Each number is 200 + 30 x the weight over its row's rms, rounded and kept within 0 to 999. Layers, rows and columns count from 0. The size before them is the row's rms in percent of the matrix's.

# down: layer 5 MLP down (transposed), 704x256, rms 0.0444, rows 98-115, columns 128-255
# gate: layer 5 MLP gate, 704x256, rms 0.0476, rows 99-116, columns 128-255
# up: layer 5 MLP up, 704x256, rms 0.0457, rows 99-116, columns 128-255
down98,104,217,170,228,238,187,206,243,174,207,189,157,227,174,199,191,211,246,156,182,236,203,212,189,192,208,222,195,184,208,190,180,252,227,185,208,202,196,209,244,180,215,219,221,193,200,229,207,218,266,192,229,232,184,203,191,141,210,206,137,175,172,150,222,223,232,189,117,204,201,206,230,226,204,198,189,183,200,164,204,265,227,253,241,203,222,199,230,176,186,201,208,138,211,214,239,202,191,205,166,169,193,227,178,215,196,184,206,246,225,190,179,181,265,237,254,214,172,166,228,264,191,202,171,206,195,203,196,252
gate99,105,209,181,218,193,134,200,223,181,183,185,220,215,212,180,178,204,153,232,220,153,183,234,212,169,209,189,174,227,234,193,222,172,193,249,189,181,159,192,192,222,119,280,237,160,191,218,231,206,204,218,177,225,217,181,163,202,178,203,151,230,227,191,193,204,196,198,180,219,176,195,161,218,130,243,192,168,162,177,259,215,157,220,229,152,199,198,210,259,259,209,166,214,210,210,202,186,169,170,199,210,166,234,209,200,184,235,225,203,192,172,220,216,216,252,232,229,197,199,194,173,194,210,177,193,158,186,172,166
up99,105,192,203,202,194,174,228,242,184,225,196,197,225,160,229,213,148,201,221,175,229,192,186,179,186,160,181,179,184,250,203,213,226,148,209,176,216,159,205,227,218,174,261,263,138,187,251,198,225,188,211,255,203,209,243,145,186,177,205,179,214,217,179,234,200,204,176,172,195,225,244,240,188,183,236,216,183,160,228,178,172,119,200,183,226,206,133,162,197,217,214,172,198,242,223,242,217,160,189,182,217,200,250,229,176,229,163,222,215,213,188,181,179,219,230,148,226,246,204,175,215,210,199,208,242,195,178,198,207
down99,103,212,226,177,232,216,150,164,198,222,190,150,205,221,204,211,197,223,215,200,235,265,224,161,175,268,191,173,164,222,176,167,191,218,159,194,214,203,162,167,197,196,134,232,172,218,223,185,208,222,178,164,187,222,164,244,202,160,193,140,202,196,188,221,224,196,188,201,213,165,223,218,206,198,192,240,229,217,179,183,268,189,171,205,188,175,203,229,196,211,195,206,189,184,222,141,150,220,162,232,203,254,226,251,215,144,212,138,228,158,218,177,199,241,140,155,230,228,209,206,182,211,217,215,187,184,161,150,243
gate100,089,204,195,194,178,229,238,240,213,169,170,176,201,205,186,211,231,170,188,253,196,188,176,175,254,181,217,211,192,180,226,216,169,240,239,223,231,231,203,200,224,202,213,243,201,143,169,206,198,154,237,165,165,195,204,177,205,171,213,259,205,179,241,226,244,173,176,149,225,168,194,228,167,224,202,210,202,200,183,156,185,194,177,150,244,164,200,171,157,185,206,223,223,173,178,153,193,242,153,184,191,174,234,233,172,167,208,136,214,244,243,188,171,231,187,216,161,151,185,180,225,184,207,156,225,218,176,131,222
up100,095,204,201,180,210,206,263,156,221,205,199,197,236,168,245,249,179,238,158,227,207,218,221,150,241,185,221,173,179,224,202,239,174,232,195,244,190,229,205,175,185,179,198,218,202,215,210,195,189,219,280,162,130,190,208,223,178,166,179,207,146,206,198,209,236,204,259,244,209,191,257,161,172,220,161,170,200,168,199,198,193,223,221,166,235,143,172,197,230,157,164,205,261,227,244,196,243,191,153,246,194,241,229,166,143,200,152,147,202,185,241,183,153,156,183,195,184,124,182,138,183,170,194,213,207,222,176,253,198
down100,096,220,210,170,158,178,165,224,192,217,173,244,194,151,200,151,163,171,136,212,170,190,221,244,208,214,236,208,206,236,208,196,207,199,202,182,215,169,208,188,174,233,211,184,165,172,208,164,192,205,201,207,233,188,257,209,201,255,223,187,214,150,235,175,197,155,183,173,138,202,183,240,248,227,183,142,233,173,117,191,238,215,151,236,221,263,170,198,209,167,236,176,175,229,208,171,184,195,225,164,103,224,211,203,212,223,269,169,251,191,199,194,199,216,193,222,221,211,218,243,234,233,201,213,199,164,239,146,227
gate101,112,269,180,188,177,226,193,194,188,180,123,139,215,184,218,200,175,212,214,184,228,207,214,194,189,174,198,139,180,169,200,224,206,181,214,225,146,214,152,159,221,214,191,164,188,172,228,182,218,152,236,219,146,154,192,210,174,170,237,274,184,161,213,244,209,168,188,161,225,195,196,195,216,175,160,151,172,212,264,163,221,219,227,218,184,209,180,205,201,165,214,196,213,155,226,218,221,181,181,209,220,217,206,240,188,195,219,221,204,256,182,217,238,201,253,196,166,208,197,198,208,178,247,253,253,201,181,250,244
up101,101,223,229,221,138,182,252,234,188,174,169,205,179,163,219,217,184,241,244,255,185,166,240,253,181,173,256,189,194,178,152,185,207,192,226,190,167,203,192,203,179,239,164,185,218,215,189,131,171,150,208,208,200,235,200,187,215,208,272,172,183,192,176,166,167,253,200,156,207,185,204,229,240,159,190,203,177,230,193,232,189,243,199,212,168,174,193,188,219,227,218,210,212,216,222,182,165,187,218,231,224,237,242,185,170,170,212,179,186,236,199,187,204,293,215,242,178,208,171,245,209,154,186,221,181,215,238,221,166
down101,103,169,179,239,191,196,192,200,191,243,150,173,214,182,251,181,182,213,200,180,250,200,194,183,177,177,220,237,229,215,172,196,195,183,216,190,164,219,223,238,239,219,223,178,232,152,190,207,173,231,241,201,216,244,139,185,196,189,193,208,193,198,185,196,189,181,219,238,237,166,199,224,205,269,231,218,282,176,291,230,182,215,208,194,161,177,181,152,178,222,176,199,201,239,187,210,225,145,214,193,195,227,166,199,223,205,156,206,234,153,183,235,188,231,175,223,208,175,173,220,185,196,242,210,210,152,212,207,183
gate102,099,177,195,239,217,152,181,191,215,167,162,201,191,228,190,183,169,189,196,184,156,221,216,208,180,273,167,214,184,270,160,212,212,226,145,171,177,207,221,186,139,201,203,167,169,160,180,235,202,237,201,247,213,232,174,190,219,201,165,181,179,153,212,244,180,210,187,189,207,200,264,209,300,175,173,231,234,147,215,196,164,225,194,203,209,253,147,232,203,172,201,233,178,195,230,191,194,192,216,198,200,161,193,186,193,243,205,162,170,145,164,217,217,190,200,233,188,181,158,209,201,187,211,151,252,210,224,261,200
up102,099,195,175,205,209,158,247,176,228,179,214,179,226,206,228,223,237,182,196,216,239,190,167,175,147,139,220,235,208,190,226,241,181,222,171,240,220,209,182,206,206,206,190,191,180,207,204,213,243,168,258,138,236,187,253,179,176,175,216,207,184,145,157,163,165,201,230,191,211,225,199,177,148,196,232,182,197,251,195,214,170,215,178,132,207,140,236,140,225,238,197,153,186,240,210,198,191,173,222,215,196,222,157,219,129,133,173,220,207,261,267,236,225,149,205,183,179,205,208,226,191,192,252,214,205,188,193,126,200
down102,102,217,196,194,238,196,227,196,208,246,251,225,201,234,177,255,186,190,228,218,261,163,184,178,257,202,191,167,229,181,171,166,226,238,216,215,187,205,221,197,207,213,158,151,232,161,218,175,257,213,168,220,253,178,169,218,198,190,204,217,237,184,172,222,191,221,159,200,212,198,230,247,203,171,230,160,156,213,220,100,215,203,235,204,200,194,208,139,172,198,188,243,195,147,257,206,172,175,194,161,202,184,151,169,214,205,181,178,210,156,170,187,217,150,229,168,223,196,270,212,233,201,199,195,166,252,217,229,128
gate103,099,176,205,173,194,195,202,181,248,212,214,199,167,248,239,212,215,212,186,210,175,177,201,214,188,199,209,249,178,210,184,192,211,234,229,207,207,196,148,245,187,158,195,195,198,150,211,178,216,138,191,274,186,184,182,218,174,229,212,133,199,234,207,186,130,231,190,224,226,196,219,178,219,190,221,213,266,197,225,222,153,173,191,215,183,200,169,217,179,244,204,180,216,238,173,178,223,214,242,218,219,144,207,239,165,206,206,265,184,182,166,232,235,227,209,237,246,187,205,147,206,192,232,201,231,184,222,241,197
up103,093,187,181,160,175,201,222,191,167,210,253,204,164,203,195,169,169,235,171,192,241,185,212,250,234,208,211,211,174,188,209,217,175,194,193,206,191,163,164,217,191,207,144,208,243,182,210,187,189,178,211,202,225,225,157,194,214,212,199,205,215,144,200,192,165,230,276,250,255,143,199,254,209,162,248,168,202,203,242,243,160,203,221,219,182,243,235,218,154,207,187,248,213,211,193,206,225,154,196,181,193,174,204,174,192,168,196,214,232,189,210,226,205,252,176,191,188,237,157,197,169,191,206,211,187,210,239,212,237
down103,098,202,203,188,172,264,184,174,241,235,203,165,215,219,222,182,183,191,240,144,203,208,197,166,255,190,193,211,207,223,209,200,208,168,168,189,229,235,235,211,208,221,205,249,220,201,200,190,220,195,195,251,191,188,234,188,204,255,214,196,210,211,208,205,157,184,255,237,178,216,165,244,206,198,202,155,189,199,232,201,193,166,204,186,161,162,176,144,191,193,214,177,219,139,217,177,222,197,147,176,183,172,210,170,192,176,163,210,245,220,214,192,159,264,171,193,214,236,243,235,226,200,233,206,147,191,163,265,251
gate104,108,196,234,157,143,185,178,171,206,248,192,202,214,227,166,192,201,192,214,189,243,290,220,171,225,165,167,228,251,186,235,209,200,211,209,228,237,156,254,190,226,157,172,171,172,161,194,181,211,147,232,176,227,235,238,199,197,220,179,127,136,195,215,180,225,212,269,247,197,224,182,229,193,190,208,223,164,199,209,180,181,230,197,248,189,172,149,222,202,225,250,199,210,212,232,210,153,223,232,255,205,229,186,169,212,199,199,201,184,224,224,172,218,232,146,141,236,222,179,199,239,212,212,181,283,194,203,221,191
up104,107,163,187,177,203,183,250,231,177,219,174,178,147,174,185,240,175,187,225,189,215,190,188,216,176,191,211,203,245,177,174,195,216,179,233,183,252,193,205,176,233,178,196,185,202,131,227,190,213,152,226,221,216,229,170,203,237,213,208,176,217,216,195,203,161,254,213,229,186,185,174,230,261,216,268,185,182,213,243,216,218,191,221,175,213,142,240,213,182,226,190,206,181,208,180,140,153,153,109,197,173,160,176,180,193,184,204,191,213,177,196,231,217,201,212,150,243,208,184,238,252,180,179,231,219,217,213,159,215
down104,108,195,210,169,156,222,226,194,248,276,249,163,258,218,165,183,241,182,194,171,230,182,187,171,251,200,193,186,214,168,210,222,174,182,191,175,211,203,207,216,213,170,157,213,173,168,210,189,184,316,233,238,198,219,198,213,234,206,213,221,165,204,222,163,219,236,217,185,181,179,259,201,228,158,157,223,220,197,173,174,164,157,141,156,182,233,146,218,191,197,135,228,196,116,175,233,240,203,194,160,217,245,196,221,136,229,256,205,230,190,255,230,167,188,180,164,198,231,201,178,193,193,253,189,246,168,163,214,188
gate105,073,197,192,186,181,231,189,195,210,183,130,209,233,141,183,217,232,236,201,218,165,179,200,228,199,215,209,151,165,200,123,221,193,229,209,207,182,222,234,255,115,211,262,170,210,222,151,185,234,184,183,177,189,210,180,177,150,205,209,167,227,182,207,202,236,181,167,201,154,182,140,213,195,136,243,247,181,198,233,200,256,194,255,174,207,242,217,192,216,215,164,194,231,177,143,181,172,203,270,173,247,258,220,235,164,198,213,183,253,189,252,211,225,246,158,204,219,209,204,275,200,208,176,216,181,186,186,212,213
up105,087,210,217,148,180,162,182,194,178,254,215,155,205,229,202,213,180,172,186,213,212,191,199,218,241,187,283,205,163,286,219,191,227,197,154,178,196,199,222,215,204,249,249,240,176,194,164,183,209,217,250,193,149,261,237,226,238,155,150,161,207,240,174,227,186,202,182,152,234,203,205,154,158,183,162,196,122,191,262,198,210,164,158,212,192,213,221,202,229,138,205,178,211,229,286,236,213,180,214,220,190,206,202,184,219,208,143,197,193,209,220,203,210,146,240,263,211,224,199,146,194,215,166,205,239,197,173,241,183
down105,075,186,201,259,220,218,235,174,230,199,166,206,184,212,226,157,180,202,185,200,242,264,169,191,208,203,206,184,244,161,219,242,239,128,146,212,223,184,162,196,190,215,181,166,212,245,218,182,203,194,235,216,224,130,213,208,206,242,241,247,192,148,213,196,190,187,236,143,178,197,203,214,200,207,217,191,223,230,175,171,177,161,226,247,250,233,216,180,230,203,168,196,190,221,180,199,170,185,194,183,248,234,207,237,208,211,211,198,262,197,214,210,151,229,191,212,185,171,179,228,166,206,175,196,187,190,219,205,200
gate106,081,136,187,237,194,179,127,211,230,177,203,173,218,205,241,226,190,197,148,198,228,257,184,217,198,207,183,206,234,168,225,203,226,231,225,198,229,164,169,164,193,161,202,192,193,179,209,220,173,198,174,210,215,180,201,188,188,212,211,214,205,147,174,139,171,209,207,146,197,158,190,198,264,211,206,161,256,213,149,196,205,159,235,188,257,204,238,191,259,280,183,194,144,198,172,189,204,141,173,148,183,121,187,196,164,223,222,177,187,214,157,212,214,152,192,222,167,182,188,225,193,166,227,199,217,204,138,167,181
up106,086,238,175,236,215,209,230,139,190,241,236,247,167,138,190,153,176,201,128,208,204,167,216,209,154,181,207,193,210,191,206,226,169,190,218,238,163,202,177,179,237,192,208,240,178,203,215,145,182,188,214,264,148,219,145,190,225,180,218,196,156,238,235,191,185,208,210,214,201,184,232,205,186,216,233,189,218,194,189,195,198,199,182,167,200,216,162,208,165,213,189,216,212,168,196,189,195,277,212,210,191,214,183,204,169,166,190,239,228,150,245,189,203,233,219,195,195,213,204,183,234,233,229,255,168,228,243,202,211
down106,083,191,191,185,161,233,214,141,228,190,181,174,204,173,222,200,241,216,150,181,203,248,214,245,240,175,171,251,235,191,154,232,200,158,186,205,258,177,146,187,180,170,132,209,187,187,155,172,238,193,198,173,214,212,181,157,190,165,167,265,158,176,218,193,169,173,202,144,184,178,251,202,171,175,212,174,214,227,175,186,175,187,277,210,233,263,199,184,199,219,215,212,193,210,182,199,195,201,177,184,175,153,167,229,210,233,184,222,226,200,199,177,182,186,196,209,206,160,187,220,238,195,172,207,182,174,212,207,193
gate107,091,245,217,231,208,190,198,147,158,223,181,195,228,172,213,217,230,198,148,166,195,171,263,246,245,226,184,230,209,224,242,181,217,220,221,215,171,218,168,250,218,228,220,203,203,208,199,207,140,231,111,184,204,201,250,176,161,224,187,224,181,182,193,195,206,175,195,167,233,205,170,163,203,227,169,196,254,207,220,191,263,267,214,208,208,223,146,241,189,221,155,227,244,205,190,186,203,196,175,261,193,210,128,178,178,191,191,222,178,210,166,193,203,204,193,144,214,221,189,175,184,165,196,204,185,227,174,237,223
up107,095,210,218,199,170,207,212,200,212,218,220,147,149,159,196,182,131,213,189,218,184,142,174,202,170,242,191,177,151,172,221,269,189,209,216,139,226,222,185,195,186,225,192,177,201,224,254,250,175,236,250,198,146,217,209,190,209,213,128,169,147,134,188,199,215,184,237,187,196,214,209,216,158,168,177,155,179,203,202,232,231,191,226,239,193,202,180,211,204,199,169,235,231,164,232,176,219,215,199,226,166,188,220,195,195,190,233,159,233,218,169,284,210,206,175,229,254,205,226,208,188,283,225,170,166,208,265,242,182
down107,097,234,179,243,228,186,207,218,197,157,185,229,183,193,197,208,127,170,182,162,235,238,189,215,177,172,183,182,210,218,184,252,181,180,219,174,180,226,207,178,208,195,197,216,224,210,190,209,150,173,189,181,209,125,174,205,171,196,146,200,258,184,173,215,225,181,215,204,194,178,231,254,240,212,197,165,204,170,153,143,184,213,185,186,180,228,163,212,250,199,200,225,192,195,189,186,171,174,267,157,237,110,194,168,215,197,186,176,252,230,206,215,154,211,191,199,203,251,247,211,209,220,215,219,209,198,221,161,191
gate108,078,206,177,201,164,201,163,158,183,192,223,169,224,181,237,209,223,197,169,225,232,211,222,214,201,184,222,194,151,228,227,185,181,176,212,182,273,235,201,197,267,191,174,222,182,221,195,169,203,227,252,214,150,181,291,232,200,172,188,132,179,155,190,209,140,229,172,174,214,189,214,212,237,228,173,219,198,191,168,208,166,207,163,223,237,204,237,193,207,214,218,193,169,245,222,205,210,129,216,187,193,178,206,219,196,218,181,129,222,207,242,179,223,162,235,229,182,237,205,159,136,177,192,204,173,247,239,218,171
up108,087,205,180,205,213,165,223,220,229,172,160,237,179,162,153,186,191,209,191,192,138,216,203,287,180,160,201,199,190,179,238,209,200,201,221,227,182,191,213,237,157,174,185,235,220,218,198,195,196,178,163,256,192,167,183,186,186,188,229,196,175,212,209,193,214,137,198,239,207,191,124,218,151,162,243,251,180,177,211,189,246,175,207,181,193,167,191,191,157,255,194,167,168,218,163,177,181,250,260,179,241,237,206,228,177,202,210,169,201,177,223,176,178,221,220,211,240,211,202,214,254,225,227,230,176,173,188,176,198
down108,077,176,154,279,216,198,187,144,200,198,190,194,189,177,228,168,171,235,178,224,220,188,172,184,255,195,176,206,254,220,197,171,214,195,223,228,187,187,157,194,204,209,180,199,226,213,164,177,175,192,264,229,240,195,143,186,209,198,189,220,292,192,162,218,185,190,199,153,172,209,259,175,171,209,190,176,189,215,197,219,220,173,197,239,246,253,215,231,215,264,222,219,168,202,185,199,209,148,238,158,217,187,183,226,205,229,207,184,232,210,198,179,166,205,192,249,167,208,215,250,255,225,177,237,272,171,199,215,190
gate109,102,116,173,238,200,192,229,212,176,214,218,153,254,227,194,234,169,187,218,203,166,209,265,187,205,206,209,187,174,210,200,229,215,157,223,217,179,229,197,162,211,206,216,210,223,200,180,188,206,239,186,155,109,188,201,203,195,236,207,199,190,167,228,200,213,165,198,159,189,201,192,268,212,207,177,196,212,260,217,213,221,168,220,169,230,238,155,217,181,205,242,222,190,224,234,222,232,202,202,198,209,191,215,227,216,249,196,208,190,224,178,186,191,214,203,226,194,194,176,164,186,222,195,219,184,217,214,207,188
up109,103,212,155,204,205,228,206,191,175,214,176,182,201,197,190,204,248,206,171,227,201,252,213,149,147,193,144,140,224,207,213,195,218,260,220,182,137,241,183,159,223,221,175,197,205,199,216,175,207,204,139,223,246,157,213,180,200,233,198,229,221,179,212,198,178,162,263,188,239,213,185,196,193,215,171,232,189,191,222,195,214,204,171,150,169,158,249,180,206,207,203,200,156,258,206,190,147,239,205,175,207,224,214,237,254,261,179,173,172,231,225,183,236,186,200,149,218,146,197,146,184,224,202,186,200,216,220,222,160
down109,103,194,159,245,233,198,172,214,171,215,187,211,253,169,152,160,224,181,189,209,167,193,172,211,220,239,226,189,229,233,201,195,185,218,175,176,173,166,185,227,235,178,229,172,252,195,174,192,187,149,186,235,242,194,200,249,144,212,146,216,183,204,200,213,184,223,184,226,244,148,170,206,186,228,226,217,146,167,172,232,129,244,261,185,175,207,181,186,141,199,248,176,169,215,208,235,206,197,248,202,201,187,200,198,163,189,168,179,177,200,223,237,212,198,182,195,215,226,160,236,243,223,238,205,200,127,139,184,213
gate110,094,160,175,232,172,217,183,185,185,186,163,224,261,193,171,174,184,216,176,166,176,186,196,224,150,220,187,179,230,213,226,214,212,167,180,251,219,240,216,247,207,212,221,173,187,170,195,226,219,173,197,223,197,221,173,199,220,241,155,173,215,205,238,224,168,181,178,175,170,151,183,194,207,203,240,222,238,194,198,256,210,184,251,264,211,224,202,264,233,203,159,186,169,191,174,162,230,193,207,142,178,149,212,231,199,170,188,199,175,220,184,160,243,175,176,244,176,212,198,152,207,215,172,203,267,183,174,214,199
up110,092,217,200,223,195,163,193,168,137,162,185,255,176,226,171,236,148,180,190,185,204,198,240,225,114,145,205,204,252,193,221,219,220,202,228,161,189,276,245,186,189,217,222,217,184,207,128,208,206,190,216,185,191,197,216,213,196,256,181,267,234,174,249,179,182,273,194,274,135,214,180,256,200,203,211,251,231,219,187,216,196,184,168,189,181,229,179,226,230,187,152,158,136,229,192,158,180,177,196,174,171,176,173,201,228,161,195,167,210,272,204,198,196,175,187,212,166,218,204,220,222,226,221,233,282,248,168,210,202
down110,095,120,230,235,219,200,170,210,190,166,201,154,226,211,242,193,220,213,198,132,191,165,221,146,192,218,221,220,158,198,252,195,214,172,230,197,160,201,190,167,180,214,192,149,209,161,180,186,238,164,215,211,185,225,234,202,190,196,182,225,197,176,245,143,190,205,195,232,210,205,202,224,192,202,192,247,187,210,188,189,235,139,237,213,222,191,189,140,196,198,224,244,204,250,221,235,197,181,182,188,228,205,226,221,187,221,154,218,223,187,245,170,141,230,180,274,193,204,143,214,206,141,245,261,202,201,205,171,218
gate111,082,209,178,169,193,208,256,207,196,178,203,262,235,172,160,196,271,251,202,180,205,226,241,129,225,149,130,196,194,213,150,208,225,200,115,188,197,262,209,162,227,189,165,156,143,241,193,207,192,219,230,224,189,222,220,201,179,205,212,200,253,229,224,217,197,205,216,241,188,185,184,145,186,194,144,147,220,186,194,207,161,210,200,198,285,215,223,225,238,193,192,193,251,230,196,190,204,194,235,181,213,216,240,227,183,205,186,171,228,173,196,177,252,179,183,161,216,161,180,193,208,170,213,246,186,237,156,225,176
up111,093,224,225,202,201,204,196,238,195,148,214,146,156,217,160,212,214,181,200,223,216,228,191,227,153,164,175,234,217,242,211,195,195,212,218,208,203,229,241,163,199,188,204,259,183,204,170,149,171,190,161,232,171,210,230,188,251,215,228,198,213,249,201,254,192,173,157,165,174,208,189,158,167,187,200,230,229,227,152,191,229,196,188,233,166,207,173,205,141,202,211,197,234,246,158,200,279,168,238,191,175,174,271,241,200,219,164,167,170,185,188,237,235,201,200,207,171,125,157,188,200,248,252,185,226,211,245,162,198
down111,089,198,217,274,224,228,210,175,216,178,223,151,174,207,181,184,206,220,144,196,189,230,178,204,214,203,190,252,180,206,186,208,202,213,231,206,170,167,196,207,169,197,173,188,189,258,212,172,173,183,167,220,207,193,216,210,194,191,238,158,206,158,212,177,233,289,184,201,177,180,220,254,224,196,190,214,170,248,174,170,198,169,190,204,206,206,220,226,198,223,210,244,144,169,205,171,148,218,203,182,176,165,162,219,154,168,154,203,237,169,179,260,152,231,180,194,200,192,190,289,227,270,179,158,269,274,225,191,179
gate112,088,223,238,220,175,267,215,188,271,221,197,209,253,142,233,228,180,171,171,235,212,221,226,192,228,180,200,213,210,180,245,177,228,237,168,201,190,228,232,232,210,254,211,218,182,227,232,111,163,176,219,219,192,176,209,152,198,167,193,250,169,192,227,92,210,270,131,215,244,155,220,186,183,215,209,218,234,208,168,252,183,178,228,209,191,151,194,180,251,147,215,189,168,169,214,176,188,203,246,162,186,192,170,188,194,195,138,221,240,169,210,180,194,184,159,262,223,180,193,209,206,213,194,216,209,218,215,183,197
up112,100,226,236,131,200,186,198,152,258,216,179,225,205,168,181,166,179,204,206,181,165,279,172,234,156,261,190,212,235,168,165,189,144,162,208,164,219,176,226,171,200,146,211,203,147,211,166,234,185,191,227,181,217,245,219,220,175,191,147,187,248,193,232,181,168,172,220,247,180,198,169,165,170,170,245,190,192,179,172,162,180,216,218,180,207,182,225,237,182,208,189,184,159,202,220,220,200,200,202,192,177,217,214,229,226,210,195,142,145,204,232,230,208,158,185,178,261,260,161,206,207,178,233,222,209,223,234,177,221
down112,099,244,271,167,161,168,133,210,195,229,179,253,188,170,210,203,157,189,202,234,212,219,190,176,148,203,204,144,191,206,191,244,194,227,183,194,207,199,231,176,206,208,229,171,240,225,194,206,219,221,182,221,229,216,218,206,176,207,148,230,223,252,236,187,206,222,156,179,210,189,178,153,216,163,199,183,218,220,197,186,188,199,192,228,188,171,136,212,188,214,214,199,177,202,180,206,227,161,203,174,161,180,191,260,184,255,190,221,136,180,190,199,232,198,225,178,180,169,214,182,223,143,163,243,207,199,142,194,186
gate113,094,260,171,250,252,264,253,197,241,227,236,215,220,190,198,184,205,199,182,221,223,226,187,251,171,238,208,204,191,197,243,216,209,160,220,205,172,229,224,188,163,203,173,193,224,264,252,155,197,163,189,203,139,227,188,214,196,222,206,228,155,193,152,242,141,201,181,234,178,195,171,251,163,255,236,168,209,203,170,213,156,190,207,214,213,242,204,196,199,215,236,225,149,178,189,217,206,231,192,188,215,212,189,206,209,216,207,200,252,185,216,193,176,203,138,196,178,235,204,214,148,213,179,259,174,166,258,268,197
up113,092,242,177,178,177,175,209,196,225,178,180,188,240,204,183,192,173,211,220,212,212,254,202,202,197,140,218,178,195,195,208,207,222,174,270,195,218,164,161,206,173,187,216,220,213,202,195,199,201,211,209,153,203,208,178,243,193,193,233,205,243,203,234,187,241,161,168,180,186,212,180,188,186,224,222,188,213,170,219,208,212,203,217,266,178,174,155,160,168,221,150,172,198,209,215,212,256,169,197,222,292,191,180,221,133,190,186,185,213,265,159,254,176,241,193,196,267,153,210,271,244,218,194,165,162,265,201,222,186
down113,092,165,173,213,180,189,209,208,194,216,215,193,192,166,192,227,239,198,190,194,222,162,176,139,141,144,112,220,226,204,256,182,220,186,185,211,192,212,235,219,181,198,187,157,149,209,212,217,248,240,197,208,244,235,185,183,201,207,218,126,203,217,226,172,187,222,212,229,186,207,166,199,197,244,212,214,209,190,261,211,184,188,189,183,196,218,205,215,202,213,182,185,141,222,245,205,167,200,250,189,136,195,256,195,177,204,216,208,208,196,199,218,217,205,254,181,193,194,230,147,177,135,193,191,219,203,167,172,181
gate114,103,192,221,218,248,187,226,206,186,187,222,193,147,227,221,207,213,197,202,220,210,218,247,181,178,179,204,160,230,236,192,212,173,185,201,234,217,228,182,197,191,169,260,301,145,157,182,236,231,218,193,173,175,208,173,196,218,205,208,200,190,181,199,186,154,193,218,174,185,178,200,211,227,192,222,196,214,203,186,206,166,196,208,231,271,216,181,213,200,212,207,188,216,168,199,239,194,239,203,176,203,118,157,160,200,187,167,247,200,211,184,248,164,211,151,241,157,134,219,177,205,196,237,171,210,164,200,167,150
up114,101,213,201,180,233,197,215,235,139,186,150,158,180,190,175,214,147,217,202,197,132,197,204,218,203,186,242,191,204,158,183,161,285,224,166,154,206,217,236,193,158,211,220,187,186,178,241,166,163,170,215,190,188,105,182,186,220,253,134,186,195,239,160,242,104,174,231,199,185,209,220,200,182,177,189,163,204,198,216,224,199,219,207,224,208,261,154,233,207,221,235,237,185,143,170,199,197,240,206,211,168,170,239,181,235,216,187,169,186,139,195,242,178,245,182,210,168,188,188,222,131,227,198,183,176,109,192,236,209
down114,100,212,184,186,205,178,207,255,154,150,175,212,226,217,153,195,199,245,181,215,202,151,178,164,210,213,188,187,187,236,263,139,182,209,176,210,176,213,149,196,231,233,223,219,202,146,227,191,175,206,158,211,207,214,191,277,163,218,176,192,231,194,186,178,165,171,247,247,189,266,252,187,227,193,230,163,165,197,247,255,234,196,249,245,196,216,251,208,188,193,187,238,215,200,186,191,173,227,232,201,221,206,202,112,211,222,183,246,202,150,246,206,219,215,201,227,178,234,199,224,203,175,193,75,221,219,235,188,187
gate115,082,134,190,197,197,218,204,177,207,173,168,175,139,206,230,203,208,162,123,220,236,246,177,223,179,178,206,227,175,207,189,227,207,218,188,225,194,168,216,191,191,198,174,179,240,167,200,175,198,207,134,210,201,161,197,208,201,186,235,165,169,182,209,165,208,199,185,177,288,222,221,237,255,187,216,190,228,229,242,177,226,240,205,172,207,180,199,248,195,256,209,225,139,165,160,198,218,219,202,181,184,204,189,255,195,202,186,221,165,155,200,216,179,214,169,240,178,196,191,247,164,259,243,191,229,166,237,168,191
up115,087,199,218,140,246,160,208,226,206,156,201,228,230,213,162,206,186,150,204,184,207,186,177,195,181,197,161,168,199,171,179,228,194,158,211,204,198,205,245,247,191,191,236,200,194,212,204,214,186,219,169,178,199,204,228,194,206,206,225,196,203,214,184,239,238,181,166,204,222,208,160,180,184,159,170,276,191,186,221,207,250,149,230,198,139,173,159,193,149,198,181,186,260,172,195,200,200,141,194,249,185,177,195,181,192,237,139,191,158,196,177,219,178,197,198,239,211,168,176,257,242,235,195,176,154,221,171,187,257
down115,092,190,260,182,164,172,202,229,131,187,239,199,210,190,172,206,202,153,227,144,176,152,143,179,211,188,190,162,214,176,219,216,188,209,168,186,163,212,250,240,182,189,212,232,180,191,195,203,191,182,188,142,235,225,221,203,190,218,172,180,208,221,193,222,200,192,157,232,192,198,133,248,183,161,206,218,159,206,178,179,215,203,217,216,179,241,142,181,214,162,166,192,218,153,200,192,185,165,258,221,241,164,197,183,182,189,157,230,197,211,156,201,250,148,215,211,203,197,212,180,187,190,236,187,180,191,221,209,201
gate116,106,208,190,164,169,249,212,156,190,195,224,236,194,202,151,187,201,142,228,154,177,182,250,212,202,172,209,203,154,210,218,190,222,220,166,194,229,158,230,166,124,236,248,227,198,129,155,214,172,260,184,207,199,164,179,174,191,172,166,157,230,184,220,206,264,195,227,205,231,191,227,217,178,211,214,176,178,175,213,204,194,216,224,184,187,233,217,177,210,202,204,177,211,192,204,234,219,197,189,210,151,223,180,195,186,185,224,214,193,221,204,204,152,174,228,180,236,242,225,216,192,271,191,199,192,222,190,227,264
up116,105,148,163,195,203,194,202,167,175,189,240,179,227,142,171,212,194,186,226,171,171,179,185,175,208,224,220,228,172,185,212,165,251,202,171,171,240,199,233,215,202,201,219,249,212,181,170,162,130,251,167,171,201,148,217,202,244,193,216,189,163,285,199,226,207,158,161,170,136,202,212,210,213,195,206,222,199,232,167,189,206,220,168,194,211,224,240,195,206,190,194,186,157,164,235,187,170,140,245,204,159,156,210,201,212,225,231,236,180,172,175,271,214,212,189,168,184,219,231,248,200,187,186,184,130,206,167,215,234